Weights of a small GPT-style language model, trained from scratch on English Wikipedia.
Architecture: RMSNorm before each block, no biases in attention or MLP.
Each number is 200 + 20 x the weight over its row's rms, rounded and kept within 0 to 999. Layers, rows and columns count from 0. The size before them is the row's rms in percent of the matrix's.

# layer 9 MLP gate, 512x256, rms 0.0922, rows 187-220, columns 96-127
101,199,235,198,203,174,222,210,225,207,180,216,207,215,198,190,190,212,239,213,185,190,209,157,230,189,205,226,216,214,196,232,194
091,214,232,217,228,203,218,208,198,179,185,210,180,177,211,231,176,207,187,218,146,202,224,185,224,181,199,237,212,229,225,222,192
100,212,197,191,235,192,201,213,207,161,171,209,179,186,208,217,206,213,182,189,214,191,182,240,207,180,205,217,205,210,206,210,211
096,218,227,192,206,197,206,161,223,181,215,209,185,225,221,216,220,184,221,187,188,198,179,168,220,188,196,186,200,199,155,204,211
096,212,199,238,220,192,178,179,179,186,185,193,219,197,214,162,204,189,208,164,203,189,201,195,202,217,236,201,176,172,258,232,217
101,209,190,152,198,203,214,246,197,233,211,198,197,189,230,202,166,222,231,209,175,197,215,171,212,196,202,206,179,198,220,177,201
107,203,187,201,209,190,159,191,187,185,241,183,182,195,199,189,221,208,181,202,207,192,212,191,186,180,197,202,196,181,181,226,221
098,209,192,216,225,178,203,174,173,213,204,172,231,216,219,180,171,202,244,176,196,201,220,219,212,191,169,231,198,200,217,199,192
099,209,224,179,223,217,196,229,162,250,195,181,215,183,184,187,222,199,192,229,190,192,229,191,196,219,198,228,230,193,184,182,199
099,224,219,194,192,203,227,198,251,200,203,171,147,202,181,220,173,206,208,176,190,185,175,265,193,173,212,205,215,233,203,184,222
097,193,226,200,199,223,163,199,209,211,205,183,213,185,194,179,179,238,191,184,198,200,166,180,207,227,185,226,224,173,176,185,227
095,197,205,190,214,228,221,209,189,204,192,180,198,193,184,197,209,189,189,172,179,158,210,204,203,208,212,210,222,179,193,236,172
102,172,171,242,214,194,200,223,225,207,199,181,160,212,220,221,195,193,222,206,234,190,220,202,209,178,207,197,178,222,194,212,191
096,179,164,189,194,212,190,197,177,184,206,215,208,186,212,215,171,194,192,191,188,226,182,178,199,197,181,185,165,185,161,216,209
100,212,197,192,209,208,194,222,203,208,172,199,223,205,210,211,201,203,194,178,230,221,175,241,206,201,190,184,180,183,194,184,189
099,170,162,211,205,218,219,213,173,216,188,193,208,176,194,204,197,233,188,183,208,197,197,232,176,221,186,201,238,182,197,208,195
098,192,180,186,223,187,221,188,192,196,185,189,201,194,201,198,198,220,232,202,186,178,194,214,201,199,191,197,213,214,168,226,198
091,234,220,188,211,191,205,193,165,182,212,201,194,194,190,234,178,203,233,172,156,209,196,206,179,155,207,202,203,186,203,220,212
104,212,197,192,203,182,173,212,203,177,167,207,203,167,210,188,207,189,192,203,172,221,202,228,208,180,227,184,198,177,203,205,150
101,196,210,186,185,200,201,197,170,178,192,198,172,188,191,227,198,193,200,219,173,176,204,216,219,240,221,222,194,199,151,236,186
100,239,192,181,210,179,202,185,202,185,210,187,219,223,225,222,236,167,191,235,208,214,202,193,193,189,233,212,170,179,221,190,204
105,227,194,229,181,195,202,201,209,201,166,189,219,201,230,157,199,197,216,220,181,208,158,226,183,207,204,199,219,210,190,182,183
101,173,221,208,209,211,221,188,177,205,184,216,208,201,230,212,206,193,202,201,193,189,209,240,206,217,196,196,229,182,197,198,153
095,221,186,234,212,195,195,183,214,193,188,212,204,214,170,218,186,225,217,200,185,206,206,195,204,157,185,199,175,211,186,199,233
097,205,182,210,223,215,178,250,208,213,200,220,207,207,227,186,211,199,184,178,196,200,192,214,219,202,197,228,167,212,217,202,240
092,199,205,220,187,223,193,191,185,170,208,204,170,231,199,223,182,175,224,183,186,200,188,232,217,205,227,198,211,196,212,193,208
097,206,183,196,180,199,162,215,220,223,197,181,193,178,179,155,187,227,207,159,194,180,169,179,176,187,184,189,242,185,193,211,187
095,202,177,201,216,178,193,240,173,170,192,189,197,210,204,225,260,182,192,213,153,175,213,186,218,201,201,208,163,242,237,185,225
101,254,252,203,244,240,179,212,206,168,184,215,194,219,202,210,205,183,209,202,225,211,229,201,189,208,194,255,194,186,209,230,209
092,201,171,174,225,207,215,234,196,216,195,226,180,194,189,210,237,185,180,182,212,167,246,193,216,196,180,200,217,201,197,161,192
102,218,186,203,194,189,186,214,150,224,155,186,201,217,178,205,186,207,223,173,203,216,198,182,192,187,202,221,199,187,208,205,209
113,218,171,206,197,215,190,219,237,177,192,192,192,204,230,215,184,222,218,185,173,190,211,223,214,213,207,189,194,183,189,214,234
102,211,187,190,219,177,187,207,175,247,199,228,210,155,195,209,164,202,215,205,183,234,238,176,191,212,230,212,180,176,210,186,218
102,179,193,197,191,200,185,214,185,195,193,191,200,213,195,219,190,238,204,179,204,205,197,186,214,206,191,215,176,163,200,212,209
# layer 9 MLP up, 512x256, rms 0.0858, rows 187-219, columns 96-127
098,202,218,209,206,252,165,186,205,216,194,182,179,194,195,194,187,205,212,168,215,140,200,220,180,225,172,241,219,218,190,192,221
099,190,187,185,235,196,209,166,201,171,217,196,168,214,231,220,182,205,193,202,168,163,231,168,206,203,195,232,197,237,212,187,193
108,165,220,201,230,211,204,210,235,201,210,213,236,222,209,204,206,188,194,193,196,206,226,193,205,239,202,163,233,178,176,231,202
097,163,200,203,201,217,229,208,196,176,242,190,190,240,182,172,217,215,212,235,215,245,176,216,203,229,177,208,213,200,203,182,188
095,188,186,185,208,215,204,188,185,205,241,200,199,205,212,183,236,198,211,211,223,182,192,206,213,206,236,187,164,171,221,239,197
103,175,215,224,185,197,196,207,213,217,228,221,188,200,174,177,201,208,209,163,221,183,198,185,189,214,183,215,222,194,193,188,186
107,195,195,182,194,224,196,218,196,244,211,177,188,197,179,203,161,154,146,185,203,174,199,178,230,144,217,205,186,198,236,175,207
100,198,164,171,172,137,197,221,205,196,203,206,195,171,192,208,219,163,201,179,209,176,213,213,195,191,188,197,239,241,181,190,197
103,171,205,215,202,228,182,168,184,196,182,192,214,195,229,179,191,197,202,225,219,196,208,194,206,184,202,172,219,207,217,209,175
098,186,166,170,191,173,211,190,222,173,190,195,191,217,182,196,203,228,207,181,202,207,227,188,198,215,191,211,224,190,145,166,188
103,175,221,171,225,199,192,222,215,206,193,211,168,193,192,186,196,197,192,207,194,189,200,213,199,209,196,192,214,184,228,186,165
099,183,181,174,195,173,173,218,190,192,180,173,201,145,187,195,204,205,183,189,210,191,186,195,196,253,190,220,202,186,220,192,197
099,187,216,210,197,234,166,253,210,228,189,189,222,219,185,178,185,178,199,214,214,220,197,204,221,196,181,217,184,235,183,199,211
099,169,220,194,191,203,243,216,211,149,208,160,226,179,211,190,216,179,225,170,205,179,200,224,214,188,183,189,208,174,182,216,185
103,212,218,211,229,180,217,206,205,186,196,235,184,221,212,183,202,198,189,178,216,207,247,189,208,171,194,197,219,196,224,197,193
096,216,206,199,165,207,152,208,212,144,175,202,192,173,193,232,201,184,211,225,216,164,214,189,183,204,213,206,207,200,167,218,220
100,208,175,210,202,177,160,213,182,196,228,183,222,193,204,204,195,194,155,188,179,180,215,186,165,241,222,209,186,228,197,189,187
097,209,223,182,204,208,169,189,190,189,165,236,196,194,209,204,200,181,201,199,203,201,180,193,171,207,204,181,183,200,205,201,223
094,199,245,170,225,187,198,200,198,168,192,218,207,204,213,184,216,189,197,213,195,202,200,197,196,191,221,195,209,213,212,189,182
102,187,200,198,212,231,227,182,251,194,217,163,215,191,202,186,151,210,183,235,220,210,223,178,198,159,178,206,209,201,207,178,205
104,178,231,219,210,197,205,206,217,197,220,176,191,165,148,213,189,183,227,186,186,167,195,179,204,185,174,179,249,228,192,192,207
100,190,214,191,188,190,198,197,216,206,215,202,187,177,199,214,220,204,181,199,181,202,225,192,179,205,196,142,223,203,200,208,212
102,201,235,189,221,204,191,217,211,239,185,189,177,194,200,223,211,225,225,238,163,163,183,210,190,178,187,184,196,203,210,202,209
094,230,226,247,200,176,197,153,226,187,225,228,215,172,164,229,217,211,211,180,194,174,193,191,191,182,234,202,194,238,212,188,217
099,221,191,193,202,219,222,199,197,184,190,228,190,242,184,232,194,159,166,234,187,197,214,165,203,190,196,212,211,243,201,224,214
096,228,175,212,221,187,186,180,206,187,191,204,212,162,217,226,183,165,183,190,185,169,169,199,178,205,212,189,235,139,197,213,205
098,201,231,222,245,212,230,209,187,203,187,241,185,176,208,147,198,187,230,190,161,229,198,214,181,174,210,180,206,227,208,194,213
103,204,174,190,204,178,215,195,198,192,211,219,220,208,178,232,192,179,190,235,189,195,194,206,177,215,211,198,201,228,196,178,222
102,210,240,192,178,216,220,171,191,185,239,225,216,197,202,197,191,215,224,211,192,214,188,195,195,209,208,176,211,182,200,178,202
097,213,187,233,166,224,207,211,202,226,206,173,173,208,177,203,160,181,197,181,203,248,188,217,180,231,151,223,219,221,171,173,213
089,173,179,222,198,177,204,219,178,214,189,237,203,236,172,229,206,183,190,217,206,211,190,212,194,191,189,213,190,239,197,181,191
105,207,196,181,170,158,188,204,220,208,212,201,241,155,181,236,161,230,225,219,172,196,186,220,196,204,183,239,182,201,184,217,207
100,205,185,222,206,160,205,214,235,180,224,181,219,174,217,179,185,194,187,188,189,192,210,200,173,222,204,163,192,199,167,193,238
# layer 9 MLP down (transposed), 512x256, rms 0.0557, rows 187-219, columns 96-127
097,217,204,188,167,160,184,189,207,183,234,196,187,201,198,181,209,200,203,256,244,199,187,213,190,193,210,203,180,177,212,211,178
098,163,204,168,213,186,206,166,176,196,198,209,188,231,234,187,214,199,212,194,192,175,220,186,216,235,208,209,181,223,194,177,206
106,219,215,198,223,223,210,177,234,163,202,221,184,173,182,200,203,174,185,206,209,204,204,195,222,190,212,174,205,187,198,207,187
099,184,241,185,180,208,203,218,202,161,200,190,190,229,178,193,206,172,170,201,223,179,204,171,203,156,181,190,213,191,200,188,189
098,169,187,187,200,244,218,231,199,225,212,198,233,178,214,218,193,203,235,232,231,204,234,179,219,202,203,183,208,209,229,198,164
105,233,198,221,168,181,197,188,204,219,197,177,163,204,217,192,229,199,181,235,193,199,183,205,230,200,212,181,182,187,178,189,202
107,191,199,187,186,231,210,180,168,202,213,202,203,185,192,211,219,213,203,205,221,218,228,202,189,180,200,184,224,181,217,212,175
101,174,164,196,185,186,167,157,218,183,218,174,238,195,214,191,196,193,202,221,221,168,191,205,166,200,189,208,220,191,198,206,256
104,223,217,211,202,223,206,169,205,171,199,225,202,204,230,189,181,218,216,193,213,198,207,200,186,192,188,169,172,200,224,200,164
098,176,225,188,218,208,208,209,239,178,177,179,245,193,169,183,200,220,212,201,178,184,198,159,197,201,187,227,196,228,178,188,203
105,198,205,208,259,195,205,183,216,224,196,187,174,180,226,211,222,191,226,196,191,185,204,211,211,179,196,202,224,223,198,229,179
100,213,210,220,186,232,206,211,205,224,186,148,183,230,218,207,210,207,173,238,193,219,210,204,215,202,213,215,200,198,201,176,228
101,224,224,217,196,205,206,212,215,198,227,211,221,191,211,213,220,204,211,187,216,196,226,239,189,178,182,187,194,213,191,196,211
099,204,205,181,221,213,202,192,214,160,202,188,243,157,207,178,254,179,205,212,206,237,203,229,189,208,200,231,222,179,176,177,186
100,171,197,232,191,246,182,189,206,223,205,215,208,212,183,199,233,219,191,197,201,214,210,174,199,214,191,194,194,200,194,190,211
095,208,231,199,183,185,214,195,227,185,251,193,206,221,183,203,223,194,196,244,176,187,223,223,214,201,166,223,195,215,198,231,201
102,206,210,227,207,201,208,228,175,189,199,213,200,188,196,201,159,199,183,199,223,208,184,220,213,215,188,207,166,185,210,155,227
097,184,228,187,190,211,227,196,204,165,176,189,220,204,204,188,215,220,207,189,238,231,191,204,213,197,204,212,198,196,176,207,159
091,217,175,209,192,178,243,177,180,187,207,173,211,204,197,202,220,237,200,166,213,192,185,212,221,201,173,234,200,198,194,166,228
101,198,189,173,214,209,203,175,172,169,203,217,208,192,211,206,228,227,225,233,178,190,222,217,212,178,248,195,190,184,181,244,228
102,176,186,206,232,213,220,188,190,196,209,218,183,210,188,219,211,241,203,208,156,201,181,193,208,178,176,213,211,210,146,199,227
099,198,220,163,177,214,197,185,210,176,183,196,193,220,204,226,217,250,169,217,175,176,196,187,195,220,218,184,185,189,211,185,219
102,222,207,205,155,181,212,216,196,189,189,178,221,179,181,205,176,208,192,197,192,215,221,190,207,170,163,199,205,216,219,195,232
096,178,202,211,226,185,196,205,216,197,202,181,223,221,223,228,210,165,224,210,240,216,209,191,197,195,195,231,167,196,189,228,203
101,186,218,213,200,181,214,182,201,173,188,182,180,185,156,190,193,203,204,179,214,214,220,203,213,241,167,205,220,185,202,192,194
096,198,214,217,203,188,199,202,193,185,215,221,184,168,192,200,233,190,193,186,204,223,170,197,241,194,202,202,183,198,218,193,197
095,186,140,210,196,195,195,160,178,176,216,192,189,200,224,221,198,174,207,195,230,191,203,183,184,220,191,180,203,183,188,174,229
100,181,204,169,219,205,200,199,190,188,168,195,169,192,220,176,224,198,226,203,195,225,238,186,179,212,225,204,211,193,213,199,217
103,212,219,208,211,187,218,186,163,199,206,231,169,200,236,225,222,211,206,204,217,161,194,226,226,186,235,210,185,174,183,226,173
101,226,250,178,199,200,208,201,183,209,206,232,199,204,216,194,221,218,199,188,212,192,210,192,172,184,196,193,233,174,215,187,204
097,185,205,202,220,217,217,223,199,205,220,226,165,185,195,206,193,217,199,260,201,184,174,210,208,200,182,178,202,212,186,205,149
106,225,215,193,216,221,191,201,199,207,203,219,165,213,216,220,189,190,196,201,195,225,194,234,224,201,234,190,149,208,220,213,223
098,208,177,203,202,203,208,205,197,192,196,172,218,206,228,208,242,186,179,189,192,201,189,203,187,220,220,228,220,203,189,186,179